From a checkpoint of a small transformer trained on Wikipedia.
Size: width 256, 4 heads of 64, vocabulary 2048.
Architecture: LayerNorm before each block, learned positions, no biases in attention or MLP, untied embeddings, capped logits.
Training: a variant of SOAP for these matrices, 432M tokens, 6594 steps.
Each number is 128 + 32 x the weight over its row's rms, rounded and kept within 0 to 255. Layers, rows and columns count from 0. Numbers have three digits each. The size before them is the row's rms in percent of the matrix's.

# layer 13 MLP down, 256x768, rms 0.209, rows 102-169, columns 384-479
104:139108097162156122119230120147146160160122118187057133138144142098129142058130131059113127138183106126158129080113106162124130096137120142150166130120089105199200161101125089139136071066179108200099101125151128121129162137117107118120152109112126087209109105142164108146128076088145143118
097:102187125100082103132137092134160194166157137125147176146158126162174080125155171101110143139127107092095135150053133000158113046105131113188127147130125110148082125101141143159063060166115115118113123106104191123143148144130137131136085119145109171138146086086175143151139141130120094101
098:139120151153166097160143161081075113137073123099091105065103165148109113086129170127148148155113119174121091099160064126100105083152120124160124133161092149108166146094145110131139111156101070113092100133163124159128052131160141078120101164087091175190099180090113153116166123106169154064
100:076131145131107113186067104114177106091106163147145100115152144087166160126175204079137070103152177087150082137159091103148132120106131084133088089181180162151126069197093135153133145055118147125162137081114124146165095132120157096131135142113154070174117111124177162183160142121126113105
099:109128154108147150111109074109065113120124144157163116109088066165130101074140090109163145157140128104102079047052158104096120108088135177086163124133129112113118124161111132127146101147047127105082117129141122127084096087155163164202166120110099165088127118090104134117129133130148169133
100:152135099156112166142170110100153136102131201145097142165139162179146137141061139164139128156115138147083118126118081165125111130114107074156104091144100141090127146192128101118107122175139140113146161113133075106196172070142112099094070127114139101117143131125160095123133133182170108094
100:116105113127132124189108186154083081138137116146134132141105165098114049106145128147126227110096093164081155158108137076106137161137103124119098116102124135175116169149136131141130102163133118135104148077110068152163116119112099081060130107120121113091121171068126139167115208115164181136
099:137122083105141119123136161109219120138108046096120147173144091177141105135142101108138103132090150149093087153101148101095126099183150115145167141177127091103167163175114192111166121178148107132088151144146107088121084115110127103125168118111146133112083103121083127144059136069133088114
102:133107153138121099181123093200127197118136134191164134104194152114115101095109113153128173104099052106171135160164125124163150125157111177114125127125109182169109069126134157072101135159097107060125102129168169153092163103182194129114149105073118164193084123146145116167155113097092066121
101:206171169083094161116189111157114123109093155199128125154093068093082104116138090160166158097140122103114082155136049071133145154121118149159109106150136089139181103121113129180148135068094138210128114103114174107157144133115182125080140131091179165132132070127105109085117126135104177174
109:105113164112139099122070176125145108127125147115164125141111157168125178123132160087138142148129142095131168086125171108193125114074134135087113098111174153151124136105139096124161126135116175155168142116106105135122132099115159125102080139078101135148132129122128175129112131102138132123
106:107162084132145113147177098127155134145112130069175110103175104178124094098089098211152099155098103123168097139159170185090121152058170168129162136128122078135144125123130145078152161140130146124053152106102154118138174104087133123127132106176194109108165112117169118147154174157124164203
101:119178113112134095121082067177090132108122165115174144105157201158138107132096158150116131148113112189157156151165136146119177098043164124144101125134203160135218107112107116196112124104165115053176069141115139090145066145166202110097109111144198128097123176119141091123138150145122126081
103:137145097111163162129201108148137132096163103095160119135039082196064078153119084073126114142169133154135132065065156104135075192136131081157131175157114155153171182140120128153131087148104142165164147130117101117192155106088174146136101142132100115096099123134107141118175123125128134153
095:156100142130105094123134120083077117117162116084104127168126145099122130066150187174129160059164110057168145103110125109132159174177125103090086144110089120108136134133189097076111081129122152171110162111124078117147045122146096091064131110135139143106125105134162120095132136175109114162
101:168155096168182186134141108093041138156221067182125188144101112157106112135047136152153121086095090148154195139131084138126136119111155150074128080138109151136159108150155134141108149112163159119112116126111116107157113130084110118148117097150124168103123073036137158134100158172093184081
103:114134101105096166117106154113090127077116114130124196108079171125062112108098158154120162076111161132100140093052160142098101150109126146091080038121110099160075192133121177194118143077125111100129158201153148120127156135097103131141176159128128163136128129059099178155127135106126052134
093:152184122150152166072102130137133089111197106149160117100136104191136149071141124064138153117124116099188136160104138099154140165123156096130107069168091077137096100132139078169097053124106137169188068121112133165121095093063147107043083097064122107113123114155169186128153078107127149200
105:159150119047111123138139058154178113091148099100143149125184190104146139141171166127119146090144136130171108139131166164129127108136160150113133141168106181177105057147132094086167149140166075138111094134060129147140192123175128139169121149158168168142186069156153102075139149168099144058
105:174124115101105138131137150120081089107124132169153099087161072091125144165121189144153189119132132182125112179129124099099150058137106098153138106099105168092146190162091127128144192112158134189126100123121095182156101074130079121117111092122099109146161161100165092137105175168095083077
098:092166186137138068130105184085108198083179080087115095138171163114156086128168120138181134172106144131087148126183151199229146144105106149097211127166104173119158179122134130156141122150099137132098131171121128104118136106128140114084097126176096128141136105154175066097155105147077126121
098:145160131218121125128133117161138179145135167149175139146095149090087123143140151108107169177162150199145086105141131122131145141160102116185156132121134122062126159178129095140127135110092145131163077142121100142113136120113148124117100137082117088111088134181130184159131161138122121143
097:127117108093144194136127133145123129128101156133168121083178162143081183155209165160112097120095131105100120127182102123170116175161103182162163116138096094174122155085093149104131069131085136123138145118099035157086056100197162130119179165152104166060192139118107136120159139110157103147
107:119093152083114128104179073175098105136181165056087134129117111107112126146150183166130111178123133122046091097125113106105154089120100123130142081135198128207125110181044125144154128126108112132133140177116081158082169148124059192128110093091173117049078181128106187131136116092107121178
098:074101143101103112097090137146103105147104148140131103136143114138091122148071122088156092145142099119172153161116110193135131120171112084075114148125141113121113083130084095135091164111047164136098150143186146103082106038212141138081129183130100090175123122190115101107123151073165171124
098:105117140123115128149137121132069123108162082135167096161180132149125091083215164047097092081109098115129111164128099107095121129133104117082042134141158155074091128091139166158151181173043120144100076152108089102178105163085069092129153096130130196142134072162160124183124145152085154101
104:089144167135173129148152096122109129081151118163175088128145126130159105092129072088057135192143096101116095060151111102132068046154142099144139109129086120119078067180148130129159099105144102097111165137107183082139180167171116122191121112115124199038125159131099137112132093105082121123
100:182187145111165164126117113131149125078191156108113163119130132097176154087090114131129082137163155106114158104105126129151163162147121087100124130117110101140092174152092098161144118165162156114128061155123100170100046142143114114111132127140104122109124138205130099126132119131103090137
097:061121123142097106118167128136121177106100109181098136088127166131164133113122090181115140138097210135106109133142132123134148149141141121116126172147213124109157138129108211151174128119160089078092176201159107128108123059119148113179132144144118142024140163082084111164152116117148097110
101:138170103149113141125112152135110141099134073185102130093166146195101074113138119137104131098150134120137137143111157083131090101139160137133126157173142084111136103160080194157099148147173131106136083072136129140104134136113155078092179068124108154152142134144089140177093147153171077131
099:123107116147142074160115173151122116111118126146176111079075108135051108111150164119109118125105147181147169140117112144178123113116097102150172134124128146141115148143122082121127113108123109146161133108194107111109132088122140233210064110150070060086106114102130179165165074180116080113
095:137185155125130112126132106098129104130147143130072160131141108142115136151065158052129101121179143124181140111169133124108153093151082070107170129109121096091158103154139153090053112125090173104083110097133169113117100078123089114146153068132133122160141179122138236160132188139145135178
102:187160152090097173098142154117146088091104160161131116206149144080071106115113111116089166117161178145111127071097075143132183090176065116188185130092157099111083153101138139127114097136113158074155163112063180138186143161132132132170143081118161206162119102192110113147160123133115101069
098:107125189121129192097130121123165092106110184060104139100124113104116156148052156134093127131113108108140073149094089107135087087165144071172062197143160124162131098100119137134120071156106132120183140162128146124132151115174075117149144125148127120088150148144101141102092157147124097106
096:133134151138114159134124073104182171142108190117162159146182122122130166111192111122108115119115137125144105125126115155151153152175177106127100146073120149146052120119090073117104168127058138135116126116124161109138104078146146109129085132117104119169091095070138079142157124169132163113
097:121096136139096149111141139126110095121064138133137132103145193113107111140096138043138132135139128082104146157060085147124116084160125183060141070073105119114148162140159125157149119097133144177141127130117160142126194081076127107075142130101091127180154168131103118120127211072154137090
099:115076078194093128125139075099191222167142132097140134131129160138173121131121108114048188124095149149156122130130068135131200121088108099145090158140135128175109082134116114165178126121142104096162105124181106126138083102085123123129200131106125160080114117099127125133144119150161127122
100:125153141130153134106133058109144104134078126111178108131052111153175126141136110152116138147115179125149193106132144152109108152102104181067084161153117152074121100132100075120081112129128131148116062127145109096133133106095121107138052154106076096173098095137181103074122095153062112081
102:097115148071077128094137188123098102147156170146183185149094111133167128100125165084125073098145102087097168096096106114107127135131139200089037070212122160096101181169123141161151125081100159157131129133134129143166130139110114084109112107089079121160158148142168094178136102138171142129
099:122180166149170146132079114124144113109179112206126102097109078137133128124162158077131132144131092108105077181112128134076162142159126116112134121101176104211146116190129136144114109112221116123159127157122134171107130098156105128208115136152083071089178150089118101096183121163165173153
102:123116148166116102096252131128147160147119041146050138124121190153159080130130174178149107185106174105177088185074128141141106119127071067116100111079110125143146141131185147095125114133112152135153103155131132106121071186119153130145097147136078137135084071122131135111163157119096128146
101:100168064073129079147120149162159147144123138074147128144129126122161133091126139118131148115153089091112165137209120115170127131083179159120124106066166107138120122121154154125103126146125103102135092133119042146163163160117154108121131106115137144122152133162115095158122080171152090163
105:063143097118139123147164180201085142096102022107116129113106126098122131116097083082083152113150174102143109063170176124075105111114129074183104246124149080131122102113103158107136112137104111115132117141122188170087125124111093190182102127123102156115109088157084118120123148149105131104
099:100143143141176103150114145121086114143152138088182137132186129122124089180166131179122152137170126143076156078098126155068094109104125018104151114170136129113147096152177157125167094149139119100142118137162127133095124132118170065145139160114112125126138154119091120065146065093153100106
100:120109123087063138169089135118107105105147066119132121118174097143101199172060098078083114156159166117076103141183088149092106129160117140125123132078067104089068121137115143112174138121115093143046099103174168125175192087124140074065072126068073106090160115083146103148128092092161139106
100:171150099174151124104140129086097104156130144097138133191180110117071099102126113157091081138131156153102139132033163134111122127095155159134097154117143101120126140210029084157107112121088101093157115085129089116086139107162093141093089110141155100101111130129146141179143105135116131083
097:131118148182182122132167131124095119183090085140131162057145159126164114052102153157150099112126047139160105165086089156105123144146155166096178125142112101048130111046141139120144130135113120173127131149109140111107113102132080166148182145155126134102110153132186072144156075140147129161
100:210166128176128170128123133125209122147136090152096090055113116086152185175127139113162167112183083114138119100139110125109114135113151160176110127060172137157180105126124108143120164101131119187158083090161110131115112171083169117107169105098129176146079093139146147080144108147091132135
098:097172085079128129161103058123157089090169076143185129154118130112142138121186105124122071084104129169119047162166129109105177136123156096191136182060125216112090139145172104114130128160126146127129142132130124150109183167147126166129176131090153162069059112130150126188127109175108138165
103:133142088141063097120117195166135121088141144160129172185090192122125130106106079108125165116139065145144065107103145166054153064149095206056136175109120120127148116089059103145157230130197139164137175062146162168185088188152136098087125102062181119082131109089121156152100086075071141123
096:152115139151093191133124110151103173104086109120129168108183110093140135140129112133145109110063092092129149137200055139173133100101121239165111123180154092132148097171097172149134112111121076117158122136128158093121118165111103121089135131113160117068109162146135137143184104138026085144
097:143109101096142086133139125183148142113109185147105076108090141106125170120129104104130165114130125131149175131193147148164135162136072130188078206136148082133166085097134149099116133164166170114108102127143122151153186160153124126145098133149065111075073157095171067114129134185067102143
094:168196151130080113112157120096127042127106068119114121104172178127146150128092130150082104154095083084094210092143164125136110173139124186157098134166167122096128186124135195201114099131149131114132169174154102145132147167098153139114080116102093107154145092124053107149166161174156148140
096:116113158109161187139093098121146155162200132118169115109107134099116172128135172156129144041163120176146111176162096129065131156089121139123121139137114138165209064146128025109099176066125119108128087110102093138091089132091105147066066169141182145112137175065072111132103131062145134161
103:157104134069143088103095111077107110120042073135087106095166162106118158117145140081127100078138113120130110067122150177131124104163055108124151142159141085193165119072097083131113180109181132142169166124091192162083053205094128107081092106137130117106119135133163142156123139160130131138
099:105048112177113110086151103093166142182107096143145118164097138126139185146136084132081165113146150168106171127188161112136133137140137116119085203145122119096161147107126118110131121183142152043118045138053114103108094081158071064138171145137123076179097169098101107105071092100125044133
102:070125115108108129166076098151111173094104139113134122116161139128098120156143218177139123142120213112093123155102188126122107146112119144131153205133103111191177096078134174168124114136138121154096143122125063064180083166153156086160069155196142093136162182198147101157142090143110130161
099:145169066140128102126201089144156088183141125095198097109146098101053107058137111122091139077075127095149135181141139156113100177163080116077178156110136141183200154131116096168093068130061124130116081129071141140148117088138090120131198103124193221096164117154175084043108118128139115131
100:120129129174109181088112117113097113132121114147186139133123064083112141066197097169137165146128192133114129089155116119102125154168175125122115128093206094108098102115177138098136151084191119163153056131140128067147141179147124120182115179122069150169099125133144081171159112129147136096
100:088114087114179089171098153179088129156130132139126100096196120088174141176181164116115130093145198056151088152122122154131121095124124099096107085102162091167108144105156144162145120119147110101147124126200065108171091142113147086170090098189108128167088177082133126135131102117133178146
097:175135148181141124130071075104133118072142182143084077127100125143093088122087149020132179118098161150143101162118172127194115202111138137130082196101103140083112106145096199139150125100084142120083069081137142148105130124146122141143154151147138148191126176139167094110169138150151166101
097:119148092152130149106093135152121174097118155088104082090189132060129105150130164108140078138149143134210135149101155124127122138108089125139117124115120121148180132129127158065113141142143127115161097080101096112143164124124094226084176113149094147056127116096118139184140153171119133140
103:118144112130114088102161087102144211147105181070064166079183117152103082196131156189124135128125138128096146104134158163067164109050144145149103130141121150172097131124177136076160168107099126113152146097096152156042137123110111093076149150111105125171157113179146116089100088140129137091
093:120135134141155151111153088172118122120130153122121076121136108092144132159172181074101118159086161095103092114111103207178135145130143135106209119103119111085169177124141123133118180148121100148030100132151093135183098170099113169163041205148133149184098087114101134116160143139071128139
099:114071132168191066178183122168111090145152158196118177112118144077130171151148110158141100124118125107165104112111109128162156100121065084156149182081137210072104170135095168152148086088157153179133119138107159115133109113178102165091174109171097176114182123166153129120117146103133113091
103:111103114122212143062109175134135128109135119181092154175162072151151099112108079125128119170107195120103106162147140093140144109125085127087132115092154092124121133129108084154155065192151089123140079132158118142145128123131153084101098178214144169146149155136109076107114124153109134140
098:159116153127117129166144111137121126114072117084114087155076111091151136125072068102196099136107103108172093111131082133120111111155169093137146104103109115113160140128132130193133104116117204108106060100134049156156107107149138124169129048132119144154162099160143145126124154167130103128
103:142137168078085158135107129072122123052071103113139125117175140111161137130109099137132153113178119129157148108161145140154163159142112137096122128117183153142154124133059105118166123080126154129107120153167127135120111084157124154130104100135178090070115164137072161130118153120168060137